{
  "intermediate_size": 320,
  "norm_place": "pre",
  "lr_head": 0.00822,
  "batch_tokens": 65536,
  "doc_mask": true
}
Each number is 128 + 24 x the weight over its row's rms, rounded and kept within 0 to 255. Layers, rows and columns count from 0. Numbers have three digits each. The size before them is the row's rms in percent of the matrix's.

# layer 3 attention query, 128x128, rms 0.051, rows 0-63, columns 64-127
111:122182142072136147158116108133110162145118138151093111137136139163137117138142145102102103139116122153076127111102145108104115136115082137138104129155133101118081155109071155148106136134120124
096:148125102053123118144108110117108157100055126164100145189088153104111119140105121153113139133106123156113133101113083132132137133112142138128126177159105115144137141127126083147125131122127108
097:103128081128101135141126148114091169159140149120170122106159112069130142138137110130119145143111110145091123124142147106105161113119130116134155138106143103169119099155134176120113120166158124
099:112144129162106099120142144139155133110142168076138122141138126163116138106083121178120110153151120095095118169095107126160144150111145111136136109119098150129167132116119107120157114110096128
075:112151131144110137139143128175101118121162076156132124084119151129159130144109132135096128118131149127099134107154108147115152097118096107119091147138135142125133113156155091125113118150175089
091:100168172163123130099117114127114126170174132118167155111126114116150122112152124097140119146121123104157170094133155116153136116148126117122134121170123089109120106092092102166119115119119096
104:132170110100138127144111112136148124151091083120141140147118177152102129095134137116128179157085135119124144146136109134122110143098175134135117095138140115151116123123081130160129107165154135
096:115059133146156133123125110112157129160159156166151096123100128146111146138154110124147135127126106118145160081137142095162134143157120135157130144131106093134180120134142189133167113174075096
101:102138145106096080099143110164098141081149107129096148135136118137109106122090125134092134114121137126150087101101155138129124109116117141114099126134112186139085151135139159099118156099158178
103:143127123166124153089056134115164140155150084125148137149144073084147127090134118119124101128114166155086137144111102141125135138115114116134120131117188125144107127131106152132129116141146107
107:100153127121117131099148137122092146144145142127117139159130140079145103083081167097157106140086152125151141139077143097095149152121113086122173123165125121129124115159120130108107115131124115
108:122111110132132180144119123122169134156147194098149121101118144135132108141114140098166138129118142119137129161085142146129121138106142119119136125136117130111184135090092084148134169094110144
114:146121142120126179147120125091115116132101137118121130126154138085148120110113132107125154129157112089155168125144152132123139110122141118128160178161128131121082112137165096121129135129114106
109:093109090127127152093134098115125187127134149135138136116133134113111127155157090131106136136157118116087113149125115117139138115154158072176156166144153118158123107120130108133144102173184119
112:147189177122179150125168190104116106144138112126156114156127117108128138143158151119108115122137127112127148177151155107108144112121107133088127127174152091165139116132140129146097121141085133
115:152112096112100130147117092126138135153111137127140136147106141126120104130085127118094157140112114087161094112096135156100097133117123141109110097167081153123152097140149126191151085139141098
105:086128109144157125136156105138111155115133153128146111149112118184080146119154117115141109112106113115121132131119137109187185120151097093139146166098134103128150174122142117164128085110177096
122:079129159151086097092115154111124069107118097125116149118106145161110130116152134186151145104130094148137101157139122102115140121129132149148104131149114150104121152119159114109177162104124192
100:130135110152107111158166124136157084138129148180156190125118081122142081142125132151162151113148122133158100141116131126112152075121108177097123110071142153156149145134109104148145137146086127
115:102117104160088133098137143188109102111156058091083158070143139137096096127100080129149111138092111093128139106155117124094130146153119099128123141094129101138078130127120118117154107150080163
110:120146109154181160142109133130121153157125123131153071095116142104116138144150114186108145132144167140117118146125164143095143126106132154128089165131088143155170107121146148111123109132149128
113:155146111106151125146100111105100116111167133145112141082104142115110127167100108073141134101143122114117105156177094144130120078118122104136134146092144132132121131108126160114084164136103116
108:144121117132128099134110093141113122134109089112104095131106141123138120119133105128137133130132135119109108116132108100115107110131135136125146126081136113107126172131124159144080124149172134
120:113111111081142146102177103142128092117107103153126152190113121103140117112144144132114131100152133119196123106126090138108098134147093135127127091121118081171141116134126146126118159117128161
112:098147172129113115121114157166108127199112141102143181137114100175134147110168161095151155132136096154107116069105135147142127119140091116124111080157156119128150124131126139131129091097141133
118:124110079167120088149103149119108134162123095145134137155098162095086141114136158123148123114117110145113103111143116131143155113120170158102135092130111109127123132116151117084090091124110123
112:141137171127125143131171135113123106128173118174182142148133114184153118119122134142106109138121123135108149156134173138122118118167113119117102128111095096099157165128136122098165144146135147
116:120124114127092147162127133163126144122067119182108095104133152116125136110153144121153166123118133166072104125108125133112099151114144118064128135142141084102123144114118147165148124087109101
116:100134153147173110146135140125112117139182146138132102149121153142111115095133109134137139181151092143132123186169108137118097149074129143127115126125156089110140136085094134131116124108130156
125:150111140124174113105114153116147145215120117138121136144132187161110113132090127144142137111074132171115088144170115133130167107155137183128141124150129142109117147179080085151111117120106165
114:164149114123139107124124133124117111123129100071095107125131079134133159178153111131142125133113101151105122160109136111131124159138128127113051113129101141110069151133120167169109135131098128
106:114139137117113137137087124118094116104089132152112128109154138122113126114148151141156112121094064119151147112124152141099136185094109120145107164086131111099176106123103116151122129169120113
092:118142182160176097111107162129109111122172143095172104124111104159141155149106138139146109124119147131139158165149118119134127109150150135138125090141126135134135150106166157099165115099158175
100:144152132095113184114117143135131152160149089164112140054103089081071100132132119139122146108147120144111167145130141149158144126133119102155129161120117109157148120100125158106124149137086104
093:102146112203160097102112112093098144098155117148121136137129083103116137142145126148105110148131151126141125132122119096130160105160150127105109135126132127156128147134130150105138139106127204
110:109179131126165137106129113117101154098123092133141149131112154114114101133131124103126140172104127127101127140111107126112147105118134076141128138083141124099117153121103136125098126076128140
094:149120058120125150144115125116124114148124140147097114109148149112127105114142115113098116104083103179116106151128131144082154130098107184092133148124140130163116121162124115114143127136095117
111:097169147104139135095114136167123136092100129145145099126098087177129149108113136108124162112155140127125192166110155125147107125133130119207107100149151138130094125132143123135123150123102145
101:125133122059114149124181094147154184138120133144110132126111104111149144119109162097099105099115141103153146119157108132125127104103133138145132107126139127142171082157133079159119148142083127
100:128106078118109139145093142116125117089148112099156111150117150176120157117147114122167097080107124134105174139139160148125107159151169097128113137162143111142166137090122140128147091181173129
090:142143085138163139117131093113154107144128145129162181160146132092165115153103120126130135121106137111166169099104163105176116128091135115096148121158106140123154136123142127156181165146106096
105:155093161107147115107112127132132142116067130184103159135105123130132157105132099121157155135105143111161105124108133125125132126117095174135151135142154151097154081130145088138129089106123147
090:089112149151125123169068148174133100156146116097147153097163123141131139085104134120143119085129162121188136148132118114132108126120050158178144093114152131085164100108152086129139152116137132
110:140141115106108118156128138096131083144161134096187162130156163109156138125130125161128130136152106110131120100159092152128159114106107116119195101151148119181101131109157178138122126169085091
110:110120119130104146128147147122097143132071154103103124128138100090104089143152150064150130134127136098124130121126115151129146181144098131132123107087110135142098137095122112076109133134119141
103:133119162100070158161147121115092182139126144153106169111083109155164148138113113147153135120128110139159109102108140138122113181190100150137153110114112154125103137121093158149141123128124135
104:145131121115136139147101124161167069194127103114159129167122142100177080117125105130072112142129135099132147100118143181117107143122120127173130135116158117145133141180111110126121115117146121
106:106096134115135141127126153120153152126127140145121155129161124138080149120138094135139126113087159111124137144156119142104134128118136150096154116107126082083136123114147084137123166151122175
096:154160131141135149152155116087129141153063127134161138148145163164145120113115107168101109120144117149166126136234115122118137142146134129165128116096128097135110124156101118121116110122105154
108:124155145086110074133104116144152119130166040119150113110138146144095124106128134110110134120118134149111156091115088120105108164108121200127106122149134119126155102106116167157163164113163152
115:106091145081153099156132161102119112144123075147117125119126126124137130162122098153117164147136144096112146128174088088147105135164142139126152134109128151122098121117095103142134069115128129
110:117170133091128086131163141138141127131138100087106070109112137165150075116129134094123100091130151100135125131099111156129178132126123134131107164133132155171155103077144130124082119132135122
115:103141128100148081160147104167087109118116165126103127098140120118145126151119151146118101125155124114135115136128186139124148116152145150181112102138111140102139079151120115090118158139098090
113:112126142182166143119174124121148121089123117115178090142080165115152154129108115091104143111114146122132145143163138143102104144166135134169135171160105114078112116136100143131082163155117145
108:089140151117149120164129106133180112114084151107124153112145150103116137167116143152096116128141093105124051162175091081103120169171098135131075116164140094164135158131123117141140127161137116
110:114146090096143140115164134120129085156102133107114126131128134138128101074097148134153139117157141134138119152151138144096132154136093108155150135085111100130110167158134097164118068083142132
116:150104095116146096114103158113121103163158124161150109137121098183098110152111134131111106130162114085121101120097092111080174156143070086110127149130134108126091123146130121132160133086132121
116:138105118119119145125134145154138115144167131119145118170142165112128134102144134135136073098147118109124148144090125092152125133132175095165138093138119135146146138091127098086150162111120127
113:106149088144106164079124110102144158178110131137095144126136156147102127137119106125134123169153158139127134142104081151164123148129137147119101089120119131098138147131137137153149117141142188
110:138131119140117119063130071083132101120129131084148109055116127142151135144147143142161104157135134118099107152088153148110126135125145130113125156117139113135142119097121128144103132158074139
102:116145133093154120082130115111113141165147103081115115178142115124134107104109154084129139116147087156137153154170141149111079118160129078158119079114102160129135154126168104139136129148132115
112:101107146167082109158133094135122158156142154132125097136154089110158150174077138122160112121119094108166168137123164097148122142121095127134119124126127148146092120096089137113094136143149146
109:125119108137167125133106143136077141144116128115152136127118131127095105129155138109103114127109099122126136095123117135108102122161120180165132145132172141129146145111138078129134154129161116
112:114141120162102114137106145116201117139115110127166140102120109120105125109154123139133161131135119126143134093132128127124134107169113141111156128137111113139135140143088126150127132126176077
# layer 3 attention key, 128x128, rms 0.0505, rows 0-63, columns 64-127
093:129161140182178129106151166118155156140107131164133145118104140125128102163118099114154090130157130124135097098146107159135123173107095077120147137148133115117158151127079118096119072142145114
095:119165131192154110101089170133126170102100178109175139122136140130151142175164141126146153107122131128147183123114113136126114134135125131113134092133120134158108107127162100122101113132129129
097:151150159164140146144138142149121113127096161123111136171113088156133130130151153157173107089157109147155121147122137146115038087094129108096138094156140099139119156120145122143129130148092126
107:145096134111115128152102130147159075120135093153084143118149123104105117103158101113121094118153117181146141165124092135109163138145135151100120111154133139135136152140163113157151076083123087
081:114146096151089126112130122128067126102116133129135126152094099108145130153142111100170150158121107096144102140154083107110129162154100150139109172146120122138114092105122129134148142145164109
103:113124134086117104176168104114153145163142135110165097114119166178121115136131104126138110125118146126146137080150103114137119162133117156096109175143134151149151111118134127128111150130169146
102:131119127135141084127110141106142113101121125129098115109146096137170131193118107103139134092150126141131114122164122106119093114133118106122155093129103117138126114150117156073127133154109138
102:152135135109160121146159083169160103123168124113091148102147102114176115123132093135156097145144112157114135202139074112147140140087105147131145104138118102107130153154169141156102139127120126
098:136096152113157145156120188109163114113132100134138113093101103115107112078132102153107112167099118098162138149140119124166126128149165128149170106087151167145160110130126133183150118117152132
110:123135106133150143135127161099160132107104139149181110162109143145109143138131186138094122113106138104150123098139159159115131131184120117095179142129132118085144139157151144131125156093102158
111:077096120116131109111149102082156142088124143149079128107129127080129132097157133147148104144121138138064128097156132109146160134162140125111127150114142147081128120152157109138134188167133136
110:161148166136113166132132157104129115096131131128134176132094134134143127098166146128099118144129095096134140095115144152114097141119113113122122139146145133089143148096083164142128134139144130
107:145153145140136152129116112156125149112158118182144149107135117149131110155124147142123150099144118139098164133148129122117181138129113172168134149154087138111103168163075128117101121142127118
115:113121101143162089140143159115116157140147117063135137099132131143141104160130112134139123101157150079171112141120118173096100139143192094174127099166139114143114116163145085086148137125102100
115:129148160140103113158103108131073133144081157133140084097116163142162132130100145127141155106114123127136108143127118112103140148131132089097123120132129158156139142177119114103165089096099184
116:128152125119096101105120140128098117105157170164094135113142152116133113134141087106075115131132108056083119148109131127142104152108116112117132120109133087111106123116125172093126124123162148
111:120129099137156114114136094114113161122176133143072120133173176177122141120133114154116103115163139185097120125110146151120138097115143148143140132147152089093138122104153156073108134132150160
110:094158140130151133108144136145172111123137175130110136138090111126093133117096131135147127116088095154113150112137142129161109113144119165109114117144121120124151083149098129115149091066141099
103:156132119089102123156120128144112146154139121162121203167117138190138127145126142126143147108152135110104085101105156144107109121150156136143148119143123095179085100133134107151143070150129109
110:113118130091130156105125148072117103130142145151177115143116094110143147151121141156134126155141147145124102149171132103153159106119189144159097122133137101122196134128101140098124137101176082
119:068156132119116123149124135168115093110151101070089119153133149151106161120115080118144088123109144144140163145133136105105147116116088096144137160104135105068117123159152151141144102139107119
106:116106148111127150138123121118169102165157153090143083164130084162111167103105097121149127170138103165124136139144157060152144129145108138152095096124146105134119147153104097118141127135141139
101:123118104135145130140134151108137115131164124159136107133119098143124171151112150137080147141135130159124141168124115147113164133164092081136145121134117081114096126113142069118134113151133160
116:133118132160171169140142116133145141095159138157123098083133148155141118170128143135090151153140110149073125136076121113138147136120116112143120175101143149119121118089182134103109121138106102
108:118099114127130148126168121122098126092118138124122121154138145168131116156137103137100137178109136130069121104133088107117104100107120136114141152154157126104111120146115140146191150104156165
115:131117145102140145117163105128151169131136120087082097147122166160072123131147093141143085154141153139170140157078170106139132121120125125103110103111140100188146122132131116101113155116118117
110:108117131153157109179121103130146112182147120103139150174130146121128155115129158139125106133136131119154112138125076073164155130085121106115090140176106145166097105115121147096130135093124125
110:145125117119147128149140123144142102123179140139090105137180146125143058081108096124148123144116130175138098106121162148155124114141097110175147173112094126136147137102102126112102174133118135
113:139133092124093141145123133089130115106102109125117127106115126125131113185177159122111126109131098150140135098104101128106108128140117125096107130080098132103116120185103134090126116075077109
118:101076131120082076111094115152129131097097109156095122132148107121134124131110123136128095149154136095181166136119153127108146110147100150144081107127132163120078085096101150110104135117120107
113:143130174121140139116159196151125105129116133155153140108087135095116128155158173142105096079138149174167127088161155136113125081128148113155126110154148112172140130124133116129104112129128159
101:117135153133097140107202148129149141096165099102139152109147094112149140147182174121170071137117166158094141159130085097115128146131156123076126129141120127131178129122131128100130128151100121
083:118111128102140099159195134097154109141136118144123164111142161095087079123125102119124133128087121104146114094083145122124134133134111112133137129148105089118129077114105103176090123141150126
097:174119138153130110138179127149144178136130133097116142145130122105120123138151120112110141141154138095132136134107142132151125119076180142160116118140125148098099164121072098126144053091095130
098:083134116111147124183120135189131111118119091120102127122141098125095120119151142120163152101096106152139121144095160107127143136129112183123079112150125096138088079091137129153123120123124082
094:065161108155136150144126117124143104109098143113149120144126170142115114156138181100091150146128096131127137085124128120130132126136078155122095139164138118155098103136116119143139127164132106
099:127166116150135123147121159136154172162125145152176091162152152139150115121136161147142129141146139072105117117134129177149121144128163093149123105083115121107120156123132149123119101086135110
110:109147127125099129141156171134127108164170131158128119123120116162131110120140113147156062138115097120126103112113127149134153127123062136152147145159091118112106118124071116139120110107117135
091:144167135142154111163121110117128120132136145120145137107136090140183138128146184155128110085104109067125100110155153162164167153131107122115104151125138102133122143141129118109136145145117139
096:127156131127119134126153124178082102143174104114125117152119105146120108136140139118100086162117112099082133119092120145138154147104139143133125153144143129106122136127143132106108174148112139
099:121163127141162125137125095137132142091161118155108135128107116108145143158115168111143138065117145106105154091132087142143109137129154168086136120167149152147123148136141149142140156136117157
111:126118102093109111122120119094162132128178135131094130146090131112117179135126138138175133103111083109156161076102153162118126161157139113107140134128137126124120116094134159103167157108139134
102:131100143095108151118136090102141107150186138105140166110102121161141146127146084176182137158159087139123130166110138124149111117148115122142142150094122149150157120100082148105116117150134113
111:119119070119136127099120097179144154100138111096123106169120103108138157189154133091089120107103150160071149153171150115140076134145097103179137154125135109145171125136127086107123144146158144
104:127130136099181150112161146098134180125148130111151151133156111148103126113152126117125089141164139139125136111154148141158111123133157105122161153133118122098114144136143131160170170140148120
104:190110191119166134131114110045131134134134154134103151128138123117125087113118137175114124113104144124130159115117106161096088075131154130121131092153085095162133068166104138157128100146124127
100:118084092120175169161141155143098117119134118105141111121115126119088132135123134148121122103144093102106115162121124138096130148152096146101107109157129110069100066071158129116124108126128106
101:132081086133140125119128102165148102103178141135078106147140129147128148099103151122169085137124125095127093157130103161114144124120147113126074108131097121139107127111140138123155135140152117
104:155107133092134109129081150089141140153136103145125123164150127114115152138152204103128142079167181120117123119121168146114097121135108101131128076117085125111125119151108131097103129110129136
118:129160138135122133120144165119173149128078106104134115143108154123129126149102146125095111130165111088114121141171116149142122136132141125121185119094124123120121138084119113102123133150082102
111:135116107134099167095124110158084117135100128120118137083116113108147126121164130147145117123166118126169165159126132112120121119121137124133115139168079110103096103124136163097129135106123073
104:106143168140106130136144120060099121146132103121152143121122113119147178103093094120133144144146094150144177125145136119162113128124114088116181077100129122092137183124093135107144080148087175
114:172135177133114133146148123134158135142110162119176126101116105148181129159138131150121134117145178117116134141137158140144085173078109110110138122117137142124152140150107129169124105167154106
113:128118124149142106124110120120139157144146137130159107118130125136066149120127103121141190122091109120112120113155134110101120168066085151137129142118126103126122139129153155105126110158127124
106:104120091127143117113141149143124132120159161132148147115136113137182119131119105108111101139145151115115134124084181125097135135127104163153170161137124128146102101152138113057144138106096093
107:172092163134109131146118134119131157111141138166100166093123139128166158149130137123129160143140147118146123113125137151152125123141135140135082103118122095139118122114055162071104155150121140
113:137144114128127174118131151129131189118074128116173154098136147067151128082145125132095168157140086179111101119153124184147131104117110136097122137155116122121109111134142091139132095117118120
114:138120129167145131063125150135113103155112118130081105145120138134110141135117092128121125114142100116140132117117054127127134118149150179087123119110102142131151145132088152124096135157105137
107:128117169112132130143099160168132149121141141134133088152160119089126110175120104172081091069135097107151092117117138150116151134127108168132136098152125093108103143124099117097137116115116144
110:113154130141088125149158122114153120164117086127141159198099108140097121129116159151113147133132099181141140132091138146099124129099099110135118151102146133145159178119127127121146121105150135
107:092136154113114126157128091138118105116122147099194133101147162153111121119174107138104134146163125111161157136089102164130154109129136183123141197118131106141153075174144128142091130104138162
099:134097139137131124168108126116117102102124147111176145102147111104096137104152118147135097115130126129119131062096088151094124129105170139140129118136146133152121153111178134087146146140146117
104:119109118082137122119160122125125086106119138151152095133118080137124108120157172182095126134141109129122174187132114105133097120114137102115135118142130122103152084141134147124097176140097149
112:154156129101157136101139132160095150111141151110098189112174165140134124142135179129106115126125165098134107127128131121104101132152110098126153098151080136124134144130155154141135145137141167
# layer 3 attention value, 128x128, rms 0.0504, rows 0-42, columns 64-127
114:081161122076138161080167128104128114129148126090120120106102151096141119154151120176101117091119122110127120128138128166117171130115177101096115116125151146110155147140091098120120116134146099
114:117160131113170142116107118112168108161137111103139137147106076150146102114075102099131156135118104138112121152135106139088155172162135191149094119167115087099163140166167123125115147122145116
109:097102148114105105119125106124110142132132122086132112137065096160133116138119155101135149142126161117148111143149114124136101138125194079120094143141139117123136126124156132142088079124150084
112:133107134100136139106131139109130125119141132147152154140170107123134151153145120109156086152156122146136141112158129123109084143119141130180123135103127115133073105123094116165118156123132143
102:149172144133122153158144124122146162134131113066145133116126158108088145081111143141151134102128101131158153098150111093178142096144117125134132105145165101130120117132108093151158150142182135
120:139118092112127147118076113130093140122114164151119159126152149149159081096127117119077155126120126154149142153109158121156128124106111141131134177129133148141094099147093105118105116114145124
110:135165145152131125123100162144164158092146155110126169117121136125134166102160118117102107146115160161149105156127157102128123111080145108124148130151092141088157125102111128123121121158144066
106:105118157108101143131094160141141112115125125151076098118105090081127127108123154119098116059168146142123133153153141158088120165089162116150089147090150140135137130124131142117114122143151108
109:118161101128156142157112137148168140172117162127128168170077146150117099089144116063127133129121124160124123123163119148114115091113115108130110119179112141169126137162133122149125099127108125
109:161120148132112103128142133131120120128136118129128190141138101132118175108136126139169121078097109149098099113151137125133161120115086101116104129127143132200128090121080155076121145107185146
104:134105140144126133090098108117135127106150131146108109140145100117112120147109098152111149096111095159161081134112127155118154147121113110118132096176076137148161123124123143158169106129115119
108:158118133127152137132144114130135139153158081115162168102139080085128166113129154101119119107123117147183147142133129142148092092135107074156127111159155125106147121088146157125181120176128129
094:133120171114174120081149096124126152113157083082127173131118164147136141113165102139139131115114184090117127071131131153133123109112181153110116151171111149129101104130074126106123154174147126
094:157118074177099091155107156117119106138117123139096151083164099144155115175129111135190110154120129110116119102129111132153121148120118121158098128156107139114128129160113111101111107118171157
107:139155134073116120144104084106137125105148121124090132141122131129107103146159131113158113117163128156110118110117138122122108075140143137092141139145106102154138162157130086138096118159131123
094:114136168118132122066148100116079077138105167120113128152098098117140151147106089124162132110168141117140109151107107143128127121137067127140123125179144166129079120095117140108108131178145120
086:152118097179092141142163110110135168155131199114124123126132110142113127075114114093121127149123150166123095128125117126128168121160089140085135199116135186113110119127124154125149125127091112
104:123151125152130145083157090104159145106147120176081121122108098061143104157119150126165161155096124137117076124156158138127097149134139096124156148143089140114126125136135101097118131088111120
106:131129128184133083104125132111113082099086060127100107128183127099136102160122166186103113126141088122145096143092156152111119141118174121143130077199139130109113134125111114146123102158135125
113:138139117137110128134141162104139138169139147121153130125143130135130121097110127159140128180073147119135168133115154097119125140132143135121104121168089113117123134118112134109099167134147079
102:158104147126173091116136147109125171138125166121142054153142139147157126144130106120133149148093091125166105110113117137187106100107119143110124114150144121140103157110137099111115154142139133
097:149114137138107100108146098144149118154076142142127144107113125154197118190153106102174142081137150107125139166074162144137164092097116102115111151113123130122128166141099163167141113134138111
108:109105147049154138110111133098114115131088095170137133131157128108141117133178136139157118087144149134167118163151135122138139093114110097141111108111107119120133138193145135156130088140152135
113:142123128148115143119103170139162142085124126132125111135109158131176180116134096093126122100127114149135129158153122103146103132156101117152123143152152139081146128103157124079151133145139171
099:140152119129144172150152146136110137101138168169138126159153132128133168132111150098166133110156114131142130132120156095139144084136156132102146130125157100143150125137138139158151095116151125
113:149102133101088128121175117100159140133121150113096104139134129153165131128155118169123085128169115161087148125149092092112135099100129123112153116173115116132109079151103137097132097073138129
098:146088134167154128135173072171105119159104124126128127126161145134087166139137118108089113151122110133101174130071121081113145127130128179120105123151115151116145162167136123152134093134128151
110:103172125110115109118158109135155148184131103128135140118138081128122115123149143145082121110160135168137158163104142135118140103151113132128124160105089124122113089135125137143157109130116140
108:122172121147106137120131139153136135085140108124132108115117167108098084160106112133117103128165106187128125142149079127143129124125121131087133166119127126176146132149110110156138178146133129
106:134147102135195107132106114132217116155138133138146118099107126139148119079124138107125143142153136087117100117153175125161152100109119132162138107159100093137149126113095100120116154120142183
114:142103143137132151140135138151115129162124167135124143140145115145111097114116147080149106138117147125130121096138149132181121070104155173098172124139103122121119115104143127143135128135130083
108:110139143160165115158125151126157127147101115153155129162096108131093168082107115146121137124163125136157135139125123119113138175125157127123125138128125128128101139125125088128106118140141130
121:113134133133125134125166108113118133138179123114146116151139133097098116138102093135149116126105120090109129128096103154118076102109103126140118103100110159129094155127117114100125110126157072
112:112150167177132143104125117151105136127103118149087170131101139144087136154090127138154114103143092155143145113071105121100084140100081159133120147111137122140103088143126142141119077121123083
103:141103138135122180161120121082118141123131112123137139118130109124143112104127170144136150156117089165119146102166135145117167143119141166173103124129127126132115153156126174102207142139143127
106:106136161165121091132142101127121146109116124099118126124147111150152122117131129159159128143113121104134194107186092149095141144108129116127109132126141115119122113162101153139206125124139120
107:151106147143157132115149133155090122129140110159099192168136099153122114152069122137135128152129142129143137102143086153111159076163132131142146129161138153143142115122133116097103116125106122
104:109111165136127130164119140116104095087096166122163136155170073086118124182102102103105105117144138156159108076095117133137111064146091110119162140168112143129102116149135105122166135131126112
103:109133142106092148118079119133174132103146164113139157160177121118088129139116116104144096164100160127150167109133126113099118124130145135143138154118112117122135121139134142109183129170128154
099:151141128135099144105126163160087129100159137156162126122121130129138112162126137143116126086135135115122091124147127163159172085156159114130152108099164091124138138157138158104123111151094072
106:116101135135148118104131107132138183141178168129178158118152171103135125095139119088128131132116107147164105118141108140165137120157127133116104106127103143116121142158134115135090147087133094
108:149135079143080120133110112070148178112152144146113114161115145123169155084101103132147116154144127141149144127099114145187142105104132101126101128078114112112127115155145133102086105143143133
113:096148162148165154093126182152122175166102158119117148132125150161160144142150143158149126136134128153093102135141133149126094114159099150091150156124189143137112157124120141144122128123107082
# layer 3 attention output (transposed), 128x128, rms 0.0624, rows 0-42, columns 64-127
115:129126114100127103137139101120120108145149123147152116124095120132150122168162087109102133113109169082119107115095143109170108121135107096146135147141147135115142146139186086113157160160112145
117:151158110110100138152171103122136123123106114118122082115087129089134136120102150123118107120115119135144095174141127122158114092114131140075167123119117125138094168170139155112126119097168091
111:120139143111156078163150172112144104131136128129142107192142162140139142077088124106117157126117143109177114154109110091107086137108135155151072090130142135148150137146142153103142137092128114
112:134133128159102140167124117157116122114129070109129115072095102167121082140140147144129100102140124153060155132121161126110148132115116157098134133120115100140118118134135087115165137119152140
104:081106118149127159077119103114143098170139110136133135133123141143084108106181157133100149128148114122147125124130138153082126129174129155123083135121143130181172153084151152163062134104094132
115:119186158108149174134109129180083167135154086088157124128133101122143146137121121148125116127144132087151110138148142119112120128126139118158101145119127118155145110100120115115114103132151126
115:106120130121135111084138124148128133144151128132103116147108135092133128097178168106168141105217173083088150156131168102168138116164133117127147148100146141145134135111087122098106121139127110
110:120138114121118109138120150128158136094107140099141139105135164141153123120125149135190117145124129110131095088118163102135071161127146155130147114128147103103164113148129096111195189138136138
115:091139123122130166126096118148125147087090120132119095128137119110129137101132179097157124163154143140116156146080083144116138136129130139133148110075092134127129053108138098092147176080179108
112:121142152182106156165149124121121158126114131083122118156147141083167115115162088135096101124155142116081146139115117125090150153085161121162163134128126179132140117129089089143115132161107156
113:123129063123109112117089155149079141142098125139122104117137169121162154118164135096119128118127095120092115113118153166187137134130126099129113145121106117113116117131095077151137102111153134
109:103115151149107100109116124126117150107105167131124118121157109113165085164136106155147179132139157128095131154124147151100103154132123108215127118086108113188107124137143143140093100115136128
095:124119140112142147123180137137126105137146153094127103131129159112146124131129151128111081089172133090105107120117141157124105113093117142126173138136123145116147169158160158125119111085110090
092:163115136138129120094170148132120146166117117077152139130112148117133118107109100191131112108115156137121145134119086109132150107140126140105130132125171146139158106092100115112146071105167160
107:102147133152129114134094157107104127148135146115166116128137149130102117102152119127138148100159140116078104056095124111116125106143131113145103104131124142147130089118103126154156129116143132
102:116098147132081148141119141149144120097148164111140094102133168149159131115132124123075143127134113169094107141136109071169120140101153149122154165101141162141123139175159097124145121114098169
086:117125134126115128144131090158148098113137121146136145122116045101128151122096151139136140132150113118147159161135120101149148138111118117157116138144080164125139120163098092157134179121154173
106:156117131147164079114167117116134106145129138110150140149098126105126162117092124128087084115156151162122123085131161163144137155129061154157110113130106093131148141120082151112178127142143119
103:106130107115135094132137168112125141112143106095140179105118130129108077099134144133097089078094148136115114111184136133120133155150147133116148136126119133087126124113141112116093142145116131
119:153135086099129150165155095080124108155151113178171116126122103088175119137143126111169142101144145132133093149085115158143113133154112173131127122121120150101105096128099149132071084165105130
105:118142140075140109152120119120122088142135078130098120130160133113114124155138134137081136096160125160145126113134101150096166140133153140140104174107137126148148079201097153129095153139116103
105:141106153123131119074138153106135134139137166133109117117159151145188120122155119080080111146141160115082150093130137113096150138130104108158139098092153129139110111147108117138118125135182179
102:131130157106116100136104127141126135125124160137142123104107177199118138151104092135166181089073134113108117091117124117176133147125151120122103130101107093123115126109131091128124128089158150
114:126112082127152110099133111169110134152089149129072120189176128144101109168164109175134151162110122143130124182111167128130124107120144156123115119144136102112113100149117116132135133170108100
104:131147116163112126094112134138151146171138136144079131122130152113096143116127142129139132133109092072106161142155112148109103148074135131161106134109179072123106144116128091154107090104162127
112:109155160124180160112160086163139133100127109135154129120103148061126167109115104102143118133150128145129104098105147160145122135129113065148124143132110154122113116128152097124126143156126150
106:158138111124119087141127126122103138136126138098125152143104111129152129128124115115163136100147156109120132172123153165107137162127095142092155128122136184093099116172107127157102104099123157
113:104092139136129136131116118146148123091131142104135094137105092080136124116138113143130100134128126087156156103128115115145111131158145115165121108150104136107106126092166158117103121103149194
103:194153105126128128097117112128112124101169106133064146096106115155132144121114151140158110141118138150156105136127147179127110153138111133142114123156110124164106083108124141147133134174154127
116:111113141095097080128107105128134130124103099133139098121090124157152140123130126117134079148189129155112113112085126135158212090121134175124112156110136132122116139124161136131140097120162082
109:168175171107117150167115183124139115150096124147117093147162120140092138117172132126117103166097143099142127117147077118151162139155115127137103102123145157164177119139122115138165104137112125
115:121113120133056121141135082114116132114114166130154089196121141107106109150086142115143145085122120138176098109147096143140140128138116159140116137142115115115136091125071113103114141154136129
122:119104110140137104126135147162151099132109127140142117135154140148175137110132142129117112095108161159109136133133080109131142187151107157155097160141148134141126147154113111067128126096085120
107:139147143160177162148129166099150151129150137127123098117110149171139123113144181165109082162094125113122095125148129151111105161181132144159123105147114169152130129125128180103119134112125150
100:161105113152121107137136143141073099128159095125115138084111149112086111132135142108156163102139124136118097100087143152135125158114094144123090117113126132134124154096138138158085143085151117
105:130116120147137169125142077126131133137161123105094128166122133125143149096133115086111083119128114111093138128130078161129154163123120101148164164151147132133150147100122135133130187097110098
103:148180140169136134109093160127126086138112117121154115122127139107121088121138146174129159159123122121126124173118151149126071091119146122115124117147117146142136146111140117120166141126175117
108:117163129127141140100104140113152146110181101147126101146165146139124121142114132148089164171118189107100150145169156137154115138155103105134145160117097150115130132149151108150114092131115143
103:157122133164099126127146168147107117133124102086167119137136115129106153118146116146110136178127148114099093134163108163167118114084109136113106128133161073110141113100094143127114082099140092
099:086121135156130140105109132110149125130144175130089139046145185116160165134128123139110142123092160101077157118153114150138119135130173104105143144145152125088167170122158111135157154177127116
105:142106124126113121120165077138123127165148131167100083160115137140145126161104152125172154123129135132143166146138139105147144142121132117095138134132107191174187123144137172167137126144148111
112:085079147127107156136147095124129102162099090077121100108130120092119105114104118142167148121114139136129129129136145079137120140108148151169072122108116136105144127174139127154170130132154126
113:126115115120132135149114128123122151116190191191085106112125092102156120144182152176086148125125130120131117123102113112138104132151171126145129156115124149143131117125127095135111169123083115